config.toml
hidden_size = 192
vocab_size = 8192
norm = "rmsnorm"
bias = "none"
beta1 = 0.95
max_grad_norm = 2.0
warmup_steps = 200
max_steps = 9760
dataset = "wikipedia_en"
Each number is 500 + 50 x the weight over the matrix's rms, rounded and kept within 0 to 999. Layers, rows and columns count from 0. Numbers have three digits each.

# layer 7 MLP down (transposed), 512x192, rms 0.22, rows 166-199, columns 128-191
557593451516379569462578457445551496488492573548492520426528476514487465482463517474506599488444638481376544545504549513527478490477563516522497538407460472557475487572522493481435471469457580
457531498492518543437500461447494496552605484322511539473555617528578455474531473520578573441494474503340516492647446560481511523441539510564437528514520390521523551509425494547536470563505621
488516483563493481554495631544529450479527669466500540615468496576566484491521535464587459437556491499462644521484477534539565531550520476538518510444510460560585533526488452579465503502517487
430510545581479552512436446521562532539509514518517573560485505441517522457512470545530504487436439513503534503468490502526493479523543487497504456453514464404551466506467525494565485485503477
513436505480499487447528478442370560549529497516381487463564512514438543426523476420457508531461479534569540478491520485556465507429542483465585448396459505488536556506550463480506461395531489
512484552448451414490505448492532479504496501486468502551489455535536503605536409495484496516518444487526516449443494515525529484478440510535605454377480467458425549511545462598440549525449487
458463521568517460458467584528475512441493492488514549505366414440487538424479454537459564441418500616351536461502523508508547548539564433437541460517553420526458488490481511513388519503448481
470472473598474589439500438509574549525572474538600500454473541519471533452505580508544545481469492410522571491401444447541441495497418574436443414491465382489499470527489554454547477510406578
497523459546468528520471492403430501534485485587518493529511434573532465458433522483537438532546512531552436522564460558421481556482520477533529518574458487531415463429521452478428545537489566
483513523391532585588459456578519590510512574447406531463579445524580549495507519444460519565461459641476564463528464519547412521581527490519549540394524516564433477549447487477463479551458419
465513457432493454490486493485465530519548484556549459505502484547504469495406462543497477480502434448535449512587527499482410527458465475486554438471518415602541527559456436439475482492480487
543431454546485575497496513467510490476510449529520538411519545504491465506526484503416534516527535527494494495509529587555489548560532450478498555528489481511425504517559472533464462543489553
500441546490472495534598554465522475536471471533410576464544467516514441461484449568424533513459442510560395520583526563455486448526528455548501465516459484499523523527469525456473558446378520
443602521460545435603511531501410556479542542470524490553431458558471485440551493484419552537551524496582480433458545486519525488427396562444530443540517512558558485530387518556658410547457499
503448626546496451460446531434485449485517551459514483466515453502567371586537480495602519487568483511476491452469533473501484548596548403403491424551455537504556511430503488504499458568498450
508411505449464519473566441310546509507466625498537480434477407497507545547454507391500539530473527523574507481556478460567472487566477551538551530547528527430492542477513547517578461438494435
385448482522506537452458557486571463501454533545582444508526431515430507488506566470508493570425508419484462366521436540521493486493496547474501486544580453520543435480481567546560541444466488
474488454504414641560462503451371526552592499541564569579441510476488497483483471525507573454503450536566453499409373453489532489549534515518560460523604464548421454463458485489563475462472518
506544443439597475442461520487448509513486554513559575519528421496448403435521515501473513400463519563536448495528490527494527558568468464487432597435564526463475499533576543474425505516443500
478558477535570567510462539541454667546415526549508500505561562455463509556468424444514525518544449505508556499473539451415457458521505496492524405532461453600528481506427419506532506630535452
489452525576479534527503456498548417514477357425642499444553537492474502479546435533478430481456530530525527486526513385575464414600479462508505472546547519614488494501495509449535460508453580
503473489494568392518456535443500482550523529520487543494442412487549524529591543550491451435451372585430516423507412528531589552541508448512461449511430466444530454538523538460484493517417488
523426513541534494548455440454534512423541540561464433524433516451479540487494506571526514461492539477533532528514432547445473403520400483392571520453422514590542432417573499467373441530517396
540508517520559517544615579453489477570546539551545565501455547519512579491584507518479474516541476517532468467418415527530547524473546459541506568520582522495447512537625474533429488531466486
513481431565462426550525515374493380526434388628564542589561501501420504535485568461534528438463584520522339437613454456502514424468497546505523537504610560479559582451455438433551520524543476
525520425563436531620551512447515559549515410504434527474496463458473582632547514560420545465377487509511575400486511491463502538512420624611463520484521506496591466520423480517461527410509560
464428474516468518593546525529442462517593534456539460496478441415552532387414544488535550445518488471521534504506552529399534523454525425431442494523488555536543509517539443464464456530494528
505610558601547459434445454510560473512467536510433478477563496577357562496500615481451548547533550438481524487497532566472521522446544434541478424551489416486517479532495518555460481559540438
542519484487478525576535508485582399503490539579511573525538572528390552461489575543467553329485497527464531523544609450585456428533560515527480487562508553524511481587589521592441507502521492
448492567403564490438524490443436521504455562613506474481506457459607526514487487453479564500490474525491462526505454507431434476422458429475489464495508532625627457391500535479496543560464534
506442437486521396519528502494369444487561665549569539475514532417548524507489498482436449526417538561501533368522502592485566569486542512553430507466524573463542481534526569491480487492464460
514487505497533433495521523526480489475535503493615537513468535495532513524461467481397494480512507517536536475509497554508485527424541490538397432575509457568498491552473490503550576623544564
434480423468442458479435369507448584559515529537511480585517553458452477486458488498491487550479520502495452506480541420456475546467470451580522424513597406473529408342607505496491550540522459
510485426505498578645411566554553527497430360486524299507546450457473551553394608478519477515495529624436511439528454448482520522478522561555549513424592615470392572455537534510535491483444512
# layer 7 MLP gate, 512x192, rms 0.292, rows 167-199, columns 128-191
549502580462547473498567543490542469493524494406580482474403593614510454523501571547480608518518489475487480513580530575503555439551567556463468555542472490423468440528508358565524507617477527
442494435561481492543486555451483569460638619462523500447568525523556505443491562473507576497528493435523457566502555477487452473479552546429539533407494478503468506588520495517421467472468451
520541454579524587534512499470452544505539446561566497452539475525522540478498486520464522533503450508519524560487550493467540477607539562488535458563548567482508548587512495481482487469484435
549500522605449501499506530427577556556526519475436557502556489514505527529474610411508432399436574508477510480499552534503508439421508517453513477459479551538471539504503481546493452538477476
533359476455486476466481493512539464574640470499474564526464449562483544454547436559462509527596489462527571499418531540577612438464532472568551467484471505402513403521441525472470478546429483
556579401474485510398516475470455465524441590469481609533513516576466525508397395513466492489430559498602459469504592653551444487590418503470610513533469460570513511478486467459582457523519438
596491466502421455561524461470536427483513490522520502404528472473474528470524520444582575540495473472486481483543465502505472473598467560522418499508469528468533441453495553370591534580474464
557489505515421500374542511669512482504514498505482557476514498447425499510454483550419554451473411407509560493539450463519447526437458595499555537507549497491588479525556552531579537425549523
535538449443486581527450552592563663501414515530474562453479568471377503515464525586476608510463493399497424422563548490496550531411542585542566423421466618529546527605521453477493540496562439
475537518502555444506442455469518557465559491503536483566561517513506475463514521404535601553503506430594433574484503510523522538555518508443496525480484535427519507403524454545568451476528451
495470503435506562533536446511491570469483471467518456426508508489526555522499513495469497471537513450534466553494489468498466534516562557476495560558540578434508560526479569515512470553554501
543555486434545459526320636526546527485465467509478480292562447535420506565539486552591540561514530503583622516491499467603434404482583466519457503532460528371541510525537536466568398491553447
485492479440524522481456460511553397420506548529479588474491520551466497563376503528565458431432451497464521490553380544474475568491649503586560578487574409384520441552496524504482514464549483
445529584427469481535476559461501486448530500497443454532488431492559497611431514501491504502534462493459497452536551490492540497463588592394536439534530585467557470479501470496450409433516488
593482540513452560513493500518552441424550402578481495590541517456411476482407417531458516475499524411498527516511468462472494515514534510472517504616456480560496397529377537451572500543534496
376431526427585582470502466521478546465523527521454451466522539548563543480430512467596495503533555459451545504504513502418452537491432515522400445427459534480529464459463444480360480459467439
516571504432512509460541487462529470525444456448466557477477509554459502598560519466573513543497495552487580510496463536511452540466549525648570554544327460446550480444531456474414485468508562
542531486651514446472490519422530517513474584467527413536435485476473577499486539474523417462509420527487478557478506505467484477472520517487433550537505501486569543535554517550409518553490515
497493567383439442507483515515552475430490494461440491493584569428485545560477453592543567464450475396458576556555422485507437487475444468555465499597406533466627597472543494502563465508565400
492554483527455438453539427562517625478474516504446529466413465482519432514584456473503470472569532537464456426386479455539534441531517640550538549445459458453502532597478415568591544534573356
525466493496493565529608614460505484489558479564420436457487514522410531534507471302454497500521490480493469458495552415494449590545624548408489514541469539483479508422497476446572490505546424
576422493480544477475532555433525493516534554457514568491493511422446472519374468452556489540467481447535501441516539501477477455404567448497529561441478573498412448513492475510499533507493481
500461450487536508446545538426506473475487504505579544540540441546494538520470615530457431454508459525523452475574497496470478472514454465430535523476474497410511553498478653469445492512482494
570470483441430491517546505567509535507457493555446501573550528550501503545467432460439439530501560477459427560435558509450501551428564596464586500438380380503571557522504533556507511481550500
514416471471511463535490424480537537440390473398434456472579565409368483558439471526480558442567427529504490506484473462453327489446553470570507556455442448529530451547398488484447513531537478
527542474485565502485494516651480468500542427515505575521474489523495500516474496443436517563456492530498518496515605428506464457552505501489424491443437433470451501456479535488535446493522564
466544496506513504454534566496408504529471515473533458475502453475532626473331458494518525583534417537477429527555442516485519542510497475543516491541482470531551515525559541509509470473470424
504473569493602488470533507497430544463466470418493557369518458452491519439451524548514498542494549377537495588516430530478405394473560508433562574522489444403481458553438492488568519458481577
435461575533541562513548612461581482556555526520452451530573566584450552615547523531447500549519504472490473568546540541421508552433455483433453501588542494471410550556462509544547512516489501
516520493499531557454475532523529469497568561465503470532525467379458592500397539507468547524469429437574563567494501417532571542414501551571588456554467454427468498485592498496521415442493538
511519486534469501465473512474506591484535556497464448492510466379525581475504569441629603499570449490469498369458567441445498605560488499406493458482385569458554577507481539483444493430545437
492573539433523533526482507551502486561536500483544535419530490587562526547480547613464493522572409506462576606548504496615561487446524512541509529529536552493482399462570495528537494539516480
527346580353556532413496507493484505414469561522567557557573446460513500512462549548532518468571455535535390496487537558462525519615527483523521501517463504460525422400467501572511534406579437
# layer 7 MLP up, 512x192, rms 0.324, rows 167-199, columns 128-191
517455487603438513530518572437573517622452445561399515471460509568448533506490511603496577526501407492509482576484465468611434568500474465517523457473541524520487543549523436519499391489469496
440496557600512557473469536492486406453489520393541448475495547444496587406509476529495511505457520435458558529566489496474521454481510430481521518585548516491535495540511500494597518450529500
544488512466546509488480542481479506526479531517477437426475481510542504460496525538509519509522510538485555530448517493498514480552530532515460573500491487490514474524441585483494526424522498
457546491550561539517478437561473582476456472504523570485447556474419483472521547596529449449419470594512494523544593458514421457561396613470473411434532452498629489424447417478504418476529489
533467522420525477458521482545470576432554557528451510487466476558476555491475418484445531533511519456587587506422542491571531498456574555559514453439531464416527488490492502475397423494444494
508496522436508521461508509477470533447417450576488536421457541431527466628565481580472509520525575423475538523569555438518472498511618461573475487532528536501407543442507488533517589496445444
542399595469550395490533603449532523529530437495504532496610496556493496480499576538456560482497462505477481529483528435535574475388452503428529544570444490529477537434477496521475551421541586
452523498416559382513530457448510511518550427481507434528545476509531465446530423444413474527558497496563517442529441499444471412403531516563449525531498475433504484510516503494546470485492489
525479518323529544584460486451504574411448505531557577460486407546418535523489421552564479404446503513526535467550516551506504616434445424587545512493537450564465474505489453534481453508437600
491522517445465537485569490500456594467506511383497459445518422553466528508516512602482426384507504466461555524434482557432443444555466536549470420554549508559486542623532573494473472440474506
451516545493522426495575546531506504437551581486477526488420468531605533385554536584489414558588432484449484509482517473467531455478433521566520476424432494530550528539407435503563461469501529
499488561462415465476586510633496474545502527560418476575426566523563522482517508437419513549481528564487483544489384591534507500457539569581495391576525491491452395627424561431492450551452528
435464511508383484641481561514451605558445383574505489470555494472550506568594461498552489503447435522548484384465517446543593500472523543469421545552573584573484507486502487586562639569437610
568571587441578490563493538509530568479453538505526425488561525482575491514499506515441553545489532475524527496418539520437410560474397545488531446548371442479541519515447582482563599497408483
504473559512468554471463485451486495491423478462472545484585458464646505572520500591543542533600479424477504556469494539519560477513358471487544510506633540490460552454542473504563454480506482
440540548487508499508544547508433446519477518561511540420545496464488502553510510451448557508329492552434425434526439551557389451561517476493543420588526487488509471513565465533453548462489488
501530527432490557512419549467497399549473615416477478530518481474518620548512473501550441467454560537501523466449588460467537486524451483523496451496539497465386469456453510460573552542490482
483533447498538502510454474475465534490461529490455520504521532454554548510521544382532506523496460536423502439517516513392513473419501489599517556542502453466586465527513539427499448495381508
466555542492526476564513562494530545489549546458602427531386514528463593527588523477468556571555590503546581420573481456427498422446503461490438468507564448544550521445514509508470545458544460
511539521512576519417569521433561470398565497407470504474501506495532569504492434383501495466472572478617541591544475480524541501546551594512576563533428604410520556495493560380548472473400538
572518463504529480418437491509442468527520574571484560510491459440517532458499550485592416507505496577557485447483537456454550582443461361522546457442403544568512516385487498516435542490478517
545509584478473408437492529468557408498474486507466483598504495541530501532473441490549556405458457466542501508569424481445509483443570560532478500604439534577519453451497540466528622477448456
424519528513465544554402418408595412476522532460516439461462449502564426592456537482455424519492395448473513468497456473518567535469519586420453492548540483457503545460482580546391574503517548
553473442506529495477510511484552420596412504530554468511487505546479509469540517442493574508641499454526499540471474491523447501506474521523550587507551469469402489521639506472589443491379491
496420576530544557537503557507541474530470450519429567374496556387382387563615485527452515384551527523441458351466514414500569601508497555533492474428456406445563523473470437464562406580571460
466506543447450516477500558486458462495479399477485454453489517534573525487379551506556471503499532502503509587514479526454445525373503560551519531581577564445555499517567544436456494529439485
413445606436474417609584407575568502562497589455481471628510517550505442420474475468342530460505464539532612430460524439555506508435552472476439516528539377531559528532512478540497487451527474
560415433482473404554613472522494508587489466503572512449532498557518472496552502442516555489481510511516493494524405553551581498544553500552488520539501571550451549490515513506472586489513412
583354536498516476449406595540472501491586434453466518464508571422523456471496472508464495559473489485521533499572444516459558575373493549485571455476492507601514501536521455512554513434490633
514516479457491516539513572508488474501542547521507545485479495414436587511463491506477504528495476497475496439403560505494550459506389570523623441512438480594475526422424480529362429540561536
494474514449495451426446531552430532485531531529518450561476462472572471350500440515442591572552521451526523438565487483469544423427521446374428385493445491440407545496489527517517547530541561
522507579522485469534472515576482545562450466536438564454557450530540539513614512503537503501477464517513560482530523553538450585474521478491528485521514583504482426493447367548505456470519570
629514554527489493503548483569485425484478559487511444450534458494525511573507554462534472437491508517503562484529508592389517478484455373522659568477517511569516494410417618523481506460532520